Weights of a small GPT-style language model, trained from scratch on English Wikipedia.
Size: 9 layers, width 512, 8 heads of 64, MLP 2560 tanh GELU, vocabulary 8192, 38.3M parameters.
Each number is 128 + 32 x the weight over its row's rms, rounded and kept within 0 to 255. Layers, rows and columns count from 0. Numbers have three digits each. The size before them is the row's rms in percent of the matrix's.

# down: layer 4 MLP down (transposed), 2560x512, rms 0.0634, rows 1354-1378, columns 384-511
# up: layer 4 MLP up, 2560x512, rms 0.0667, rows 1355-1378, columns 384-511
down1354 094:124114130150096116160145180129110170140118078114124117108157120155131153145066153149153145077116093126130084078156112093175141130067118116135167145146149152137134171133120149142108093123123071147138167150103090116112113084169093112184113107080072162133185152132059141115111196117151088106095146120135143158130076164116092153114131140116077088107164126108097110154113125169109194151114
up1355 101:103146096106140163119122126064117098187103100170146056100168043171116152048132054160189097171112136120099130120136132144096158114124076089127085140158128072135176107183063167103156113111157195153151111155207158082176173106131150122170124157141173127114141123101115139130098177127145157124077155181123125201195099121124124113207150053159137102147114155100138150153184053149135133146081
down1355 104:093111123175120198141177094123156124129083158147096122150168116179130124098144106103123111114062098168135122116073133082132141140156073187145077124104116103102161142109163132133188113096133188139120135116147115138141117154129142077090165117176098113124127163123142134128207151126125125176158120099184133127158114165131099119153128113148144111097062159142117114078155150132173082103155
up1356 099:122136154164146110158140189072114068164085182093103084138082080072063057110118098064089130120117131151148124159124065185145068093128139127127078169150129123095138181149067085083171125160180113109142125138097169161117164208125154151062111095102140086135162103121119110168077144122130132123164140170197085083098124169183159097140161161126068095116149145083164122100188156165102105080128
down1356 096:163152113136154156090062077151126173139137140123161144145170113177088118101128069162148176108156145141078108189129126147127149209130087073114124078118156120126099088170086102085123134099108114103168151096168119126155057113152100114159120138146172150122099159146107106166184138090127103176080116101109109172143163152139108160101105122077143083177110082164139164169126223081139130167110
up1357 099:151142101117116068066115152108117103148162098112097147092113146154141139205148161060128090122139070126147081172135164141132133157099106132127141112069128123095158075181161114129138102109074125104101075140129115071136105148073126121075084135142148087136090150106155052125057175073120122126153107087165108189124140166184105115156085084172164156110149100164131126098137237094132122132090
down1357 106:104133073114121115025174089155151055115142072099088143136094167114156133143072139093091105087064132087164146137123146167128107149111086133121153171174124098111115082201164136091137086182151134105089080120135136152106110157108146101098131139110130119158178128053102068153083070134087059027105160161145082143140117067104143164152164095163161104149129121116121131121134234154113103095139
up1358 099:158094125174110178102151098138124075103124148163135106145096129128083127103172103129104143094125117093149161093125145124124149112144114080148159106179103102226115164161110166070120110103154112114083160162122084127113128177153133147162135146180146120167139107087182048087149102150135148091113132081137141145138126145148145133116071155177169129135129079048078144130145147084084054091176
down1358 097:186119124151092114141139127099187188151065173081114120148100136168155122174109135132126149132031087139151145124085101125120097087123166095103121124101176140162073090153130163098170171145127191126125103133102120052156142152162133107146107132148148154085104177104189156135134175098139138102120062125113112109202199115171125172130128097095129124117133107127099100107097103150123128091126
up1359 108:074131147142152136130167129102137103146121155142088119090131149184118050106145111180167176125137123115185144140152155160104156153103119128041111136078101172191205098105180139052172123131160095069126125085115116128120127163131192092122121166175133124146118156142143146098174096104050145163152066135167129084126148183106126115157103144174126161126155068162112189145104138091170118111130
down1359 103:130142136123178119101154140152083118126147160141084139125107139180161104116090221142085097108131100103089166166081160171117179076157154117180157156118132132130219134071105172101110107087081155133137154148161132106134114099095148131135137129082089158136144106119106169105112136058109074148145112171172157117141128069093157158173112138097191082147160158120108142104112170166144125115072
up1360 100:140158126113124126144113111088163191132114125166077109126128138121125142169169105110055119067139088073136044061141102080133166093136146082159144150157170132164217104139170099129132143128184165191157144153173102139164071128131164136146090179174107167113148181180164156102096123107149107144085156134032171110119090176123117134081132130098128142164105111136107130154175117116128121208139
down1360 100:112177167148093075157071100140162191103107113130091128154138091070118100137122136185178130137097094185116124145091140153125159122112169039124111121164141136139150094116164112165116192138154086101143093149151184106105127170105126106151148162174138052114052122100167154082154123125112151101114072123179105117127126152118116145179102089129104150100125096105199151138173089146199111135079
up1361 094:171080124115111067135094116130132138098172125046106152103154129103113132157116085185072139066099111147075100110155131098107117164099125154104139156141127117084130165095108138077154151123109101174140107144105147140152122074128135122103132145154138148161166120105148092188132115118154062165114135154122164098151133163073170126131119070166122178160155074104085095143201115077081142132107
down1361 093:176095098143147123076141123143117126158101153180033137159155122087176118133134121127134098109165106109144140081145183101163130108110135195119193129138124150074102125131067126141108164138101183137123070117175145123160130113180094149119164142147125135105109095129134119142114165127078143152085126090160127145150159078137130113096109114126053175176159096125186106100091062107205082096121
up1362 098:157181137203141142134131147125150139114083133161089053119128099098129141154124102164079136186158130125158129184127120109165151171139122161122180151112183073133152085101116159174105147142089091049157098134122144080154114101144118186177104172140085148098170117167162101134083105086159094193128173121170179092075122114105107153052114101100136108088137120123094158119121139106140080210101
down1362 097:118156140153153125134167087124131186162165187195162130140132100144109149085092133197121072129146158165134111176166122197102133092123161104138091104163093112192111127000187143147136076100087067172102136116124072142145121079097204200142144103124160120170150130065057084132098140123168109152125145107160142053147137069134102143099093139131146137158171052112055093157162178058134092151142
up1363 096:119140131097166097106088069095105106207167057168061145089146073128133163125078121142153152104098136141131103093151168111084121111115124098107080116093137163173112169150128120141172106123078155107140163128104091132147123106096154157155182140154138077146107133124147166095112055169187181102200118148132168112124200119069087194182125138147122139119119099159165129150088240149117123136161
down1363 099:095161112109083140043124098091138107147158116144121119137093146159110179105133126082108208153108140177173119188204148171101156101088134137121167107117122159138145135138147118204087138106070131160099141064102107165117120126134109144137134150105102085191084133189161112115145137167145152134142185089168172119180119093071092190101115085141136195119113117161147130176087110074148128097097
up1364 091:110134130175082114130191150146135122123093149145155068098095159168174084147118125100167118116113149118154124122132164160103121072143079111135154107143138185105136146199126093134104203104143115095150153096107159094124151138107153133113157109064089105129093160122136141069155166150114182137076123088125103123157109126129099132143038090130127122167191158139122108141112181070201128076097
down1364 088:083142123071129124055139091167115131087111170086130135154193148148104142090115139103143151112165126140135126159142163094163132113147226096087118099082152155089145075145076071125131118138130088124134146110166078119130030107120209140105103114093132114133108110151132072114152147106088115123067124091165134051131114125089158091088076047182194159132119094107100151172134123147172146135198
up1365 095:141126107110154142131148127066131098170123131094128076179133083111130161134170094091076102140108106131171122101178151112165145157150073160122131111112185103104135139192104133132102137144072097094088103043129116132117100143028149128164130156115138165104072151067150142191095152113144124146116151161181101176078093119194168143078109163130130117112150122137151177126076153097142160118149
down1365 089:115123114109148140091118122142187146179096090147129142135123151133100137135116151039155118116142168139188146133099116137017131138137097106122124115110107077098150123133091141122204180148126090105092112146112109094125080120154097128107183149122114127147180107129118109099167111113096166080155145129125128180175142082082136059163141112184121148126085188154097158136106199103105183122133
up1366 100:106222125148144105147151189048153114183068188092097169200122136174105078111142166122095151095137113168124156125071138138184145152080137137113058139153113134125123160166113105157159085140119120175027123075168088125153141141106162142127153093099108116150170083051099110117156168105063164101196173148115117148108133144142164207114135095142116081174143139095129159128125132096124159103081
down1366 099:139177108136152093101127115148142152124145034133081119173112173100120172130143120108097145163128173151080067168130127168119108138163133105136133144092095123169098124116087158113099117136114092151166121120141147149152171104120100157159145137178101100091124151137165132125059091165162081161143167142048053099145155165161096124171119097127130119110147122141126122175089093165097110092092
up1367 095:101148115106097149135089096135069149199203109179117101115132152110174179118179075115124114163161128104147135148121128152144113120085159126098149135113076151189140127122165180119118127136153098115061148182131130176111153043068114118118102156079155151083132096114058162128158125079150116102079122100077181143162195102133139145142183164103135209108129117114145188190134111040089188171132
down1367 091:095176122194115152107115120105069114150090082173146121100130115110100130145172120085064186095130136104110094118074202092118135136121123167118149174166095109087077115116154145177182133132105109129165102133086139083099161143182122154132116128145124124114105169093075137195166205126168152140120125184104081122093059088138156109156182102144147131100125148160069053119112109192169103114150
up1368 096:125127135148095146101109089105119141179106166103118108126118130133088147152111143102133132117164118106173131172083143092133125131194122112146133141086111096129120072120154082180071142105165135120063148142143137116062083144207157166064195099092133106122131168147153131144160134167189127142117058144183140143121089113101154127114145113200155165103050095122112136085157145075152095027150
down1368 102:166163085153173120056109127085094151149189145120153061096084143112150126097138075161100127112118118117127070130147162092117143118141129180104187179043118161053114099146158097133143122111082064126175113117082123163128171183121101141079158087122098074161096123066114130145166080136146079107093115164146126090096123122106122119172102152145090156118099112121160123142153165143122211131107
up1369 094:188104101090090148127096109128107073162113138106052088095173213127127113183109157122157141133151092130095185095162179149109115083165127111084117080097152148134154097154074113093181142109103093145146156158074100111070121137157202101086105118110150111140095122159084163056105116148125109162115126156099109182132089153142128102131171098138142211162145118111193109142103127173119124054157
down1369 092:080122210148150043075116170087136091133099054137149131137104073155146170118049094108151089113094135073078159114126101209115181148136161148120131152215080160132115154119192124095130147114142186122147103070167125089171130103130131147142166147137127099100124153152163139164104158151076125154135141140164157158094068091071107081126159118110185090115077144126135052144160163133159129059167
up1370 103:148129131163165145148092189110116108122134116181199183169075075140174123217106136128083109131106106166132128100120190143092118093120152157167109153160149119078195108151128160119077104125185052132088088058107127184078163140094124158165180153092119118142156135108135133122097122108134124129140134140102136124114205126136138107178056139138156073115124157160121122123115153128127164137147
down1370 098:131125104160167096121119159088125123082141072160097166203140103106130148188127104094127132163161175172134086125130146079107080156132162138182076157142120171139064151104124165139078091129139084153076128173094071141109137121139179137104112043110091107126079086107112109114091123146099145132086145163117101068156109133139082071146133123160147140107135116188118127119147095132057118092157
up1371 099:063060173097142109150163165145147075109137148187131139155116104141129080136145112145130145172130155129123195148092199144130170104154148119052173099176136130087141158096167122095139129186083098092173139065110118096093129105123155105110100138168165100139092092124114113068094066157111112105113140163107143094132119107129178141134138147145190105139139119131115110150142179199185153144112
down1371 094:193142156110170101107168166164107126124131126192147104119088116130151044121135140090145128181090109116111099139101182150080177117125156140135109100116171135122115118177143116115113150106096052151109137131102142114148154118110123113177121151121131090122106104083048134142100111140203125139143135144151191125099099083132117137126180087171142126157168149156121176080167111059146096112063
up1372 098:171162114138109106176149166165139109127110152135115127112145186110171150080133129138092132147134083119115165151169243094142123127163101089135162148143197144164168180115120171087152074112125136108152114156069147086167110130102141161154167154133101127116111130151108152141104122157071163115215115138186130115109117128164128145165130099124150145193054156103139093167115167146112165123127
down1372 096:176119116094124136196176106173137121136135105154122159079168096145099149154134068170119064186083117145149103112081139111092143152081174127141157080121106182131110123100187122165120067134152127134096127124117129109092113183132180160156103110154109130109164163204091149165132081136197097161140103192147128155138086153116130090150111183126140162125098119172132085141087124079108095104142
up1373 098:182131136148079092118095179137167152142096104088099146163114178121106184101148121079143130128089109155083113108085152098091162127120149078184130122069154076105131134132163142139136128133159104128131160096115154152136084094125101105162124148078149180148084160146119107075105108105135157108095116185171142201150108138047096131110164101144157139104112120165110182150121095116089105091120
down1373 098:123167131128173106130195185138101099175149181104133116138178120116064138157172183124122065115095142132129141119126088127125139058218126149072102142087143138059177120157150098129109160147159095151131107092114123141115165145141195118075110155130068075137128198158075113123166148148101115108113159192162105164125112100073131092135058093148172125124169105160087107098111167129120071031150
up1374 099:156149096091150143104161090123145144155086146083207116088116088089113118089080185119075118024107132140146177079140163139193106130172081152133124101110109100168090111138120229089146095146163146104120118121082136124112144131129142172112150099125119121173162094158129123166109128112109130093131176078081124077137133125104070137191146162103155125109157062157129131104134166164132143103143
down1374 094:067084125118144118133183144103152115075147133131105155182078109105128076118182176118080102113076173178133108077137134082065124151173129139152124112187109107066140152125147164148131172068120134124107142175082136095098169136145141129137174116166072098171146170149177136113132197120195114111153173114152164177098121187106174122086139133164145102138118185118136098091140106134123120160096
up1375 098:064148193129118122113116109186150096139101177150127125102202146196145138102120095134061121133130096167132143144118106118191081143107126216086169121148161146095125141142071116104145147132117165207114103167105090141181118143128104065088154141119174087130122112091176095115139079148103129099156110139143131131106103100173097132102136120108147141133083091079150098112106106075156162155140
down1375 101:117163098137069121123067146167156119129071152136100077116125126151127084118167134136129109145120174127121174105110146118139182115096137103153072133150153117093104144124159098212120142099127091167103186162152129145100172145190101117083125131141028089102130170148088181082145187124143121146142118177111107084077125061115133051128111108116167138092099127142148121098153114115113164174125
up1376 101:120108161093067107150147119132104186086116131059137156141156143142046143118186116114175084149181122136093104133136075171130155134165123199156100110167131087102093145057151142167126137157106119165050096140135147122145132159132157148105158170071132106144119119155145180074115153064163133152130055062117160123148119169100112165165140082124149121076181120152091147169141170185119132105131
down1376 099:137142150093153141086087085178190141131108158048124137152138096186133133137155130128093063061145150143112110145172153109079134121143084192190148094150157175100127128157142094130108134139149135120108113093119110177223134118130122133078151097135072156147086166087093081112169158111199136144126102104117145145091144175152106104153102100150081144171119148134157100091102144207106122137124
up1377 098:071179170112122135132128174135141097103154125137086147114090166129096060162175127108183105099108178098145154171116151087156119133121091183137123108116133076149136110118112127127164144099145217065128141073133154134155106104165151173090113067140081177111118107064122111166100098144132113148149118144143111182162180220187138118087078138080082076188104143111131159148163144105200082100105
down1377 097:190128094162162094055139167148131134103082075118111126182107140054111149155180066150147134149117161081152133088093169106055174127112136133176107118157113138055142167130133179126135119141144147152083160169154100107111145115135116116116072156115125144081110165105121154171129183126133148140065163119124085177167083161086181140132087133164092139184073180109178097111132144134109099130150
up1378 093:112123099206166095169144123148093149155120117083074089205133143102136144130180124118132152113094108098171135201135111091119153144140168090138122117126115103108128082118167055117113105138158144079114143101105095127144172141136136134112129074102133123092076182151140175126106176134118123124086136137153135141149132072083183154093140220101160140150188117125131092148129117135149138062121
down1378 090:146085148061059126201131153144188089135206088145138159160142125170141099139117211166125122082130085143061158105186161167101101077068156107109123066156123117066115188124135155122108092106142123145149092124120091152100105075163124137145114161129132143132146098112167118116156107125137094146076078192103117131135151097131108109109149105120131090110121193119102160133158193134112135115129